{
  "d_model": 640,
  "norm": "layernorm",
  "norm_place": "pre",
  "positions": "learned",
  "bias": "all",
  "optimizer": "muon_variant",
  "lr": 0.0103,
  "lr_mult_qkv": 0.7,
  "lr_mult_o": 4.0,
  "warmup_steps": 200,
  "schedule": "cos",
  "doc_mask": true
}
Each number is 128 + 24 x the weight over its row's rms, rounded and kept within 0 to 255. Layers, rows and columns count from 0. Numbers have three digits each. The size before them is the row's rms in percent of the matrix's.

# layer 3 attention query, 640x640, rms 0.0266, rows 558-575, columns 240-319
098:135110110140132150081146188103135114153119136153143138121128157142139093113107134077121141112171112137069109143130180130148131166165127133145161145080133111113118141125168122056151122118090118117151161147160084120129144144178121085127113156
102:110133132110174099152083114109143085163099139162104164154175074131166142133151152110124158138136130106136119122120123118159142084095149111117109120152058150155115111154143146139143119117115082127107072170140208112115134133111120163160124126
101:116120112125120160100156079156096131146173151143098163175149115129165123167154106094108134138136123132165119141107102136139119115128131176147112104174100141123061120075141093100173106133146096130129109132120092128114110137165151107099104115
097:119131152117142124166137178146107140104116160098145137138122140145086152134104134119119135115095134130122118087086166096118169127150110151137134124135132143073140131085160075155139087070147107110132138122176101118142113174103118106118105121
099:121115132118118098134147102136107145116142147159099139134116105111123082145139150124114099184139164116128153123126126109171139140156164125122128133093150127122092098145089134152141141167117122132163127091149123107131123122098119106134141131
095:128139156154125131131080139139135106125088163142124127151138125161082158144121173122111118152143114111107094140152135131086151137112131090082104112114175164143125112072144077093136121109120110154143145166164129149133084116135092157128117132
097:095097112105153131077143119135132120166121094135126121135084113139166165097159143134065199135150127099136117161095148148116113116096113112094123133152132217091122150102139095147100116130109124173187182142095115116166117140135121124128115128
098:142136142178124112122091105124159135050136143133140148126104107109103131096059130108115067176141121164142122163115151163122164153136182137192177182183086159122127158133138133109113107102125105126096118181110144126122160116169134098136116131
093:126106119079104136170113134108099100145141151126139136114149145142135161123085104121118093152077121143166153161145149131120117120118132099131120114112134183121138085115159127107154107133147116185106109127149109146157135100169117116169126085
099:118132156097099104134108135126130178113147111150148139117095117100127128182101153135095145112105054150132100186172126157155093129089158093147118122160131129078067125151131132138112139131076123177133143127145155118130128155093143125171152157
095:136136086154132125106130137137120148150094115131094127116099150094098101110155075148087118135098174113115113119142132141128133118163097133170138143062121149135108118113132140105163145104164070111150140128147107155145172122132133080133152134
094:105144153100166140102154115133087115172138123124146180137139140117166174186124144165116146155083131127126119164114126116157125118114109143132122161170144118106125117107102129132147143137125187115171131164101114124108148187155122145104156135
096:127098096132076134137123104139119114145129188122123108094128177165108106118145118129104121116139166125133123102160081118126174125143137120145115127129115125102079145107109128094125093117170109124111142105114125092113117137169036132119108176
097:139123165120112174091116154148116105163121173085165148131125142124139109150110135173115125133115149104138144151092139123112121095186190139132122195111134132126109125147116147117143092136133125088144087156105117149113149106136133152081105120
093:088130128149142097130106149143148128121134152106105145129092118135152101162125140158131161123151178147104129093171124157090163098118106157130130088164157169137104104154132096091142121093165092163099117139119126092125094121155150135099151135
098:131143114157145111134123148131101140116090151082126116142131113140096158148095139154118151135145185113128064097140123111140151158106136107122124127137159118108122139184087061095120120112174175163141139136086113157106119076134129121140130140
099:132155154101123151112136130077100127132156108117163151110144133130138129153092151142088169145096091169117087129158089090123120074165169111086107140136137108131132136104116124081119150146137101129163152122131116150127138115125118150135147131
093:112096108114143101111135099121115131143122137125129129147149138149134128103103148140103164126131089110116147124136149117115090172136157137143124119125170126088117139167134191123146124119110132120119119073151124177122120120109129122166096132
# layer 3 attention key, 640x640, rms 0.0263, rows 558-575, columns 240-319
098:164136151127121105111159156088128081122137135122130150163137105116142096098152175126148156105118150143084110172122132147142146158138129115160111130087121118106107142192106137090133119137164161095154122145124086135120160126155141071142126084
105:136107139109174135144158099128135121159181128182145109150160100174139140144107125123132147148162121137150113096044112102159117098133102108121132162161085147123128117167109112151088114085107113138157094143155157101135139114120142117121145175
101:152137127121163129151129090141100142126095136084110153140163131143126142134138152120123151125143125133158119153130176125117117131119095135091134100135075104116122152171141108135149089145108146159105131144098102074153104158121140114101149131
099:167141156121139144150172136128119141119126151096120113149142128149113085154140169159115129110119106169116129120138171109079108121105143143169101160118127192091150122160102101138149153099128089083109134103145102123139140156094142133098112134
097:124140141060135135114156105089101111143176128181148126125094156106132116123161141102131105127141129095110150145130099145169119135142112133170130107152147155151107123102152123158120133141137133122172101122160103098127135163078135150114148086
099:129100145134126119139118152123171110085114145095151121136110117095073171106166160161151137163091135092089165154142142112110176125108113087105127107187115125156135134139187112148132137119104107188140132119187094109148139109118137108121131117
101:127138148115166116114149133151114102144155110150134145117076098140108173113140128174087160133131152114154166144095125139140125110067135122110138099169126181108144132139107120187098090160142116163164177179141130129145135166112139172162096116
103:143065149106219086132065106109094091112134116143144172123127095112114116115140125087118092130184126166176120142104150095134117131126146126171142127149122143157117112122158144085097111138115137116102153152126141106142139132169098109163130126
100:125123102127110105159167111084091146149133173097136141124152110129178175136091112148129109118091107089166107157142135173129116138138110110140133107143123167157158114114117137115113103141106117138146128133140161149151164136112140076142109123
100:147111159106095115147131155146150124118089121147119154140074126158098165104117108122124126095099092108120106127133154137130090149113109100169114131121143106108101102145183125137107145071084109150107092131134142136134131127099137118167143134
100:136110103145125143121131131157091186130113129111125146120110132139132141135146106142128113140145150105112143155155104117145101101099110143143162127097095136192126184157134148094119151143062172120134163137092122112101073113092145128108125125
099:124103094155140144112117132123091125113097130147109119147131143111170137180155155107111129138107130111127092123158137144131098106099128100092118120137157198117113167137126088164158142156118105120156138153105129124118094161128123143149140128
097:114130078122086135119135149120109126123181173108141127093120171122142095109109098121087080112148095121108150131125094160155133172123152105145131126141115150135082166125099117104124080121136169130144115096102127137119069129129066106145144122
101:183120103167128133109113155137090111130137115095095148088136139121122108075154153129128127113075150072162141133118124090084115170172171143133120127087148158136149151135176140154120111123106095118121120168110123132117146139159116152099139144
094:104141085106141133147126134169114155170135149045133165112134078140100081116110129144180141124150147157123123116164109158145147123072107166143111081140164094102125126172125154111117172120141080134144154131108090156127107117139107107094132134
101:139128114148150122124126106125116120106123099124118146144145158154137156116149120176110151126139139119112082125114143113125142112137096148132098089155140121125125144153106077114157118112128152136108111128135111129128129096126097166135116143
104:154147124097135172095131107090137113155139131127142119144167100182093129140145140170111162140118103147093154115154110124149126099115119144094092084202162127152151120085117159117114115145097156094152103123138115109161116138151116140138152111
096:125118115144094077133164112115135116090163161143104126159141148127143134130101103160127137129149131120112134122142117143125135120131139128147123159135161132125112123165094134141116138131147126109109105100135127146135144102113100132161052114
# layer 3 attention value, 640x640, rms 0.0209, rows 512-534, columns 240-319
099:130142160129128164094122082152140099131112189127126114113102159087124118080117160136114162100156158147148109160132130139112085137164120144112093123091130092137150141138133116150128153145106087123145114109151152128102122106155159142099125126
102:137147125116113162130074159123128114139107124116110132121112137144096097101142104178083104148152146125153072129095108143111123141160124146167117148147131131113100135148130163153138094116115116073139170126137181196095152113096151095125150136
103:153125115107100127149129113116133090160119107134097115102120145121130137102168144093110130146118150150119106102128117120130110111125090161150114088112110097157133159135123135137138142153136130113142132131189153145171135096176139157134141115
102:090114119113132100116113132090124131151179115157172112118114118102162124116095084134155110124103138129133120158157139120130156144118123110133124117073119130147143146124158114067165116165140161094100132115118134131132078129120114150122118115
098:121120112160127156172114109095124077145080127110126136134112109148096139150093127129115110138158107155091143114153138148143104100139082155146091099149104118140101179119088114145107108112137131133118145117128113086103108155114127152168109084
102:128133127122110121112162094102106148133147133170101120099111084161150112122129115139148080080130114120149135151134154104115144136157116129129156137140131122058121146140097125148130163138124127130069072122124129159133110114157085138157124135
102:131149113109121145160152104160113134113122142145095112128134109112128108140125101164120168171135160098135125125120073153101154139131120093133104126117152195151109129111122109166147140135114115178108126191109112158169084149124128152103110140
098:127153172142147113127121162172104131097124067131123128173127138125147100125099144141134209132116109101123116103142145114115136111140093136094142110137124143124142147136132124158102142144130121122112129103125167100151129119099141083142098126
099:080165132123119108154118136103149093135098086116119122135121144123168124122102171162174153095147143151106151095158136103149138105118139123113092155136126118118160127097114160139137149130120099136121117099159080120099132122116182099143138103
100:101093147170122099122140128098108165165111143132137111110097123129138165140122136173135129095129108128142141127142120148166150137099082110117105119134104117139085133103145183137154132128135113073146133090152106105136176137126142105095124136
100:172129080138087123101140158111090117115153109152141124084162115142143087159134136102117107095145175157123160143112112135085136128118113153103054170106112088146143076082144139136143153150107125128108140120139175114164128179095162100146120106
100:112120194120137098112166122128139127132112110172144178166154138095113121125132112104096146131117132140139109194126099133158121184110154103113131106125136119112131127105145112148139137128140114161128108159111140094152190136110159114147112109
101:142142094156199151101113127149126070131101148087150131152150158099141152113134138108127107111160147084107122161097122129182118128150136110130126106112106115111076129113163147122149137176131094104122126122141089140103155119105141112091156127
099:109100139107139193097105134150086142119106097124127141121102139124081142147151116086119173122102126128123175135100111122077164147069134140115157151158138123155129092139130119134160153139136142145166149131118124128099103112137121125140093133
099:137146072103102103090113122167083145160151099069126103107088143143125075133097131111134096101145152107136131158106114142097100097182062124107124157067164123088111195131121187120116145134144127124157162120104112125107124114115099130125176136
103:135095078124097112119136130170070134132086137160094134139136115104151146093125148133128114168138110104151163137125129102131141171120129134131125102093129187148157127130108133124124128118123136114124125171126117106136125116100143116142121101
103:096132105102141159162098118090147118157148115143114146117140126121128112143141169119123118146140112126143133095158097091148140106113103121110126102123113172127123114130159130138114159128111133105152116128135151135109135118150143144147108068
098:122169104140127156116076144133119112144106121111152106068144120113107137136120136176157138109133154167129166109105145123140110085108117133171133142139146137152120067105086125085082092072089129116159131184154119132133169184136143176092171100
100:126112158123114150162151135116112155105145128120122104098164091162163148117171108110124135078089088140193124099145150115093116095100140083120102156130114145110111127159099107137103175163116152124123141158142140123148121154127154153160140112
100:083165142122178138148163129156134117147149113156120138132104125137125121053137170098115150126173139108124128105154121121158143105101146129083112121119153151087174122086148110144129125092096160129134116179197105141131145099109132114106122061
100:125151102102102109153114153142110096150084188147126102125126160159057141136114136146083136153124129110106130124087136129161155148148136107153109142145144109130099125117144122189157127114135126171156145127111132084139141145121103160141110149
093:098134115113101134113135129151117098130097134150140177107130154142127125139166120159170136139110156151162136100146124140096126125127105140135190091121138122135107123117127126077121128166131120143089081092165138138072116089145135108103116158
104:145160128128150103087114121140112136125132118126132117112079118131116139179103131092160143137118102155155117125130134181153155112113121094145163124145128081145101147176090109144113142141128123127148107114131126105143160094113144099118135143
# layer 3 attention output (transposed), 640x640, rms 0.212, rows 512-533, columns 240-319
086:113126097126116122149125148134118122151103084118118106115132083153151156157150151146135063149117089113106144092149101072141171130060114131142140106145124142162115104093104133135130084116187173127150116104138149148140126112135087130113138151
088:147121129122116098150170098112111122107158129115114141106139105111165135132098148091161121111103126123096179115205124137145113104139119127135115115095128120153149118148109087087124110151131143186118108128115117113171122162163133154139125087
084:103083169143148130131115124183099160097127149133137142142158122153153113163113137159154144104146138120167177170128137152141138101133160124107128133144130139110145079126135134097132131121103129145115116137084094112079137116109121133135127123
087:169136118143114150107126114181124142098129135130115147141146112145114121125146154131131178109147132116117114142086094130093114098163144164110120139176117122137132146141098119169117137106139078148144132114159137112090195104144117105148181106
082:137106143118144132100128114165133170101182115141120122131151152142167085113139098186088165139139142072129138152115132122138163139149146127120181176107138137126147158129139154127175157094133113113113099180142125132167126110136167100072133172
086:141158138111134120177091148106123133132090134081162151165125114133075130117102139087100164147141143140128115074139124136128135098127133128129106097103149166168125115148160159116120081118126121124178169135112136111162113166103177104129135153
089:114119159139128084116115148078127134115123115114125129177131144160152120122135123105140125131153104159114139138117170142135092098148136174116174126148086072133130145163112169101122118096129109081130109067156118115114130105117151119162128105
084:124127123111099156110110067102117109151122162125133104102110149134094194134157121118138070125135138088148153167130102147149111165125135108127118110101131146146170155104147143133138119116135133139168131118123092125139124151142120139130177139
088:129106146155130163078142132139115147112122166112151140124136123140121094131142080132108100145117096096165114156127160168128113106130098139182153138135133138132104125165148105104126113130121143123119102149094161159134147129152118143104148163
083:116125130095106136138135129133122100108117118164105158129140107123114119115104106117107127166147154140101091113106116090133120139174159114142156130097155135122157127106121098104095120134098161192120098164111140153111116099140111137156119133
090:093105162121121151139144100132153115125080133112139117141126138137124162148107120159148123151103112105116119119165129127139108128128115128115198099122141165161149157167108116135154136172156132120124103134135108142099100104183113195134129131
087:130141081147114157145088132107154110102171128091135065098115133111154170118135157113157100129149136121125163089135119130105133062157130135126136129112115122131133103157117130127102101103158147114125138132174129130120083122125112121122206153
084:083117140112102137140139114081115160127126094128129128083116103133132119137136118166145153114119074152130126128121118125113118137126088125120113142143137122113175113091123094139093109113141187153125130091153174130158106140157104131141079122
084:159155117137098096138116130138162150155127143111122132120143143101142164086098140162144096139117097116125061094142104124158115091181139129121128094120116111140166127128116138124115118117126107120125143140133146152162155145125118130113156119
081:125111171135127118156172109095113108087121125174104132152138083134138164144144128153135113149152128154124117137126141123138156139077146136134120122191114130122161115100140068104132130126105142140112088155146132156104148117127164140104080150
086:138147162118183152135133114085154114111142117090153125121136102138099120138136115110103157091138152155084117122145130159137134144112138088129126126139124117104135147142137169129104149156113128157132129095143129136134118135145138155154126142
086:121108123132090090097170100144131162093126156112153134157124116133142132110103072148112116101120116160137119122092137209098126161086126130174117141142145138149141111129130136120136108140095099144108103103118108136166143121138133090099157204
086:124093129132122142137148124120142102110139096150117154162137139090118083114116098082114140127129137111131077149176116125077130152148146130091099142084117106112167176155156128145163121159159130117089111121134170087151106105115125073153110173
088:126152093152156143079081098114133118125122154137123120118125124091103127151124128143106073142168145123125130148132107140130141150131101155105151125147118103169165165111149161115166082075102090157123105125117101156079100142113113126117099176
086:156103128134105111126082103111151116127098127061134097101187155094146116157141065154124099136090104180106146181132136162128121142168082115189159151109090117117088118178125159100133128153117105141133103077079141124134098108126121150187117172
083:157114135138116121126134158142137133122152070137110172136131126110140113085169131114109130135153114137157112154165119100079109150144097143136140106118132164126168140139110129075124120121150095097114117117116118164129096125136126107118114097
084:128113143130164091120148125120118172141131107096139091147102133093120154133140101097133115105134099129103099157115156121143144158133138113139080169100118123086129135119113166157141115113116119123172197129102140127170132147094108158183121112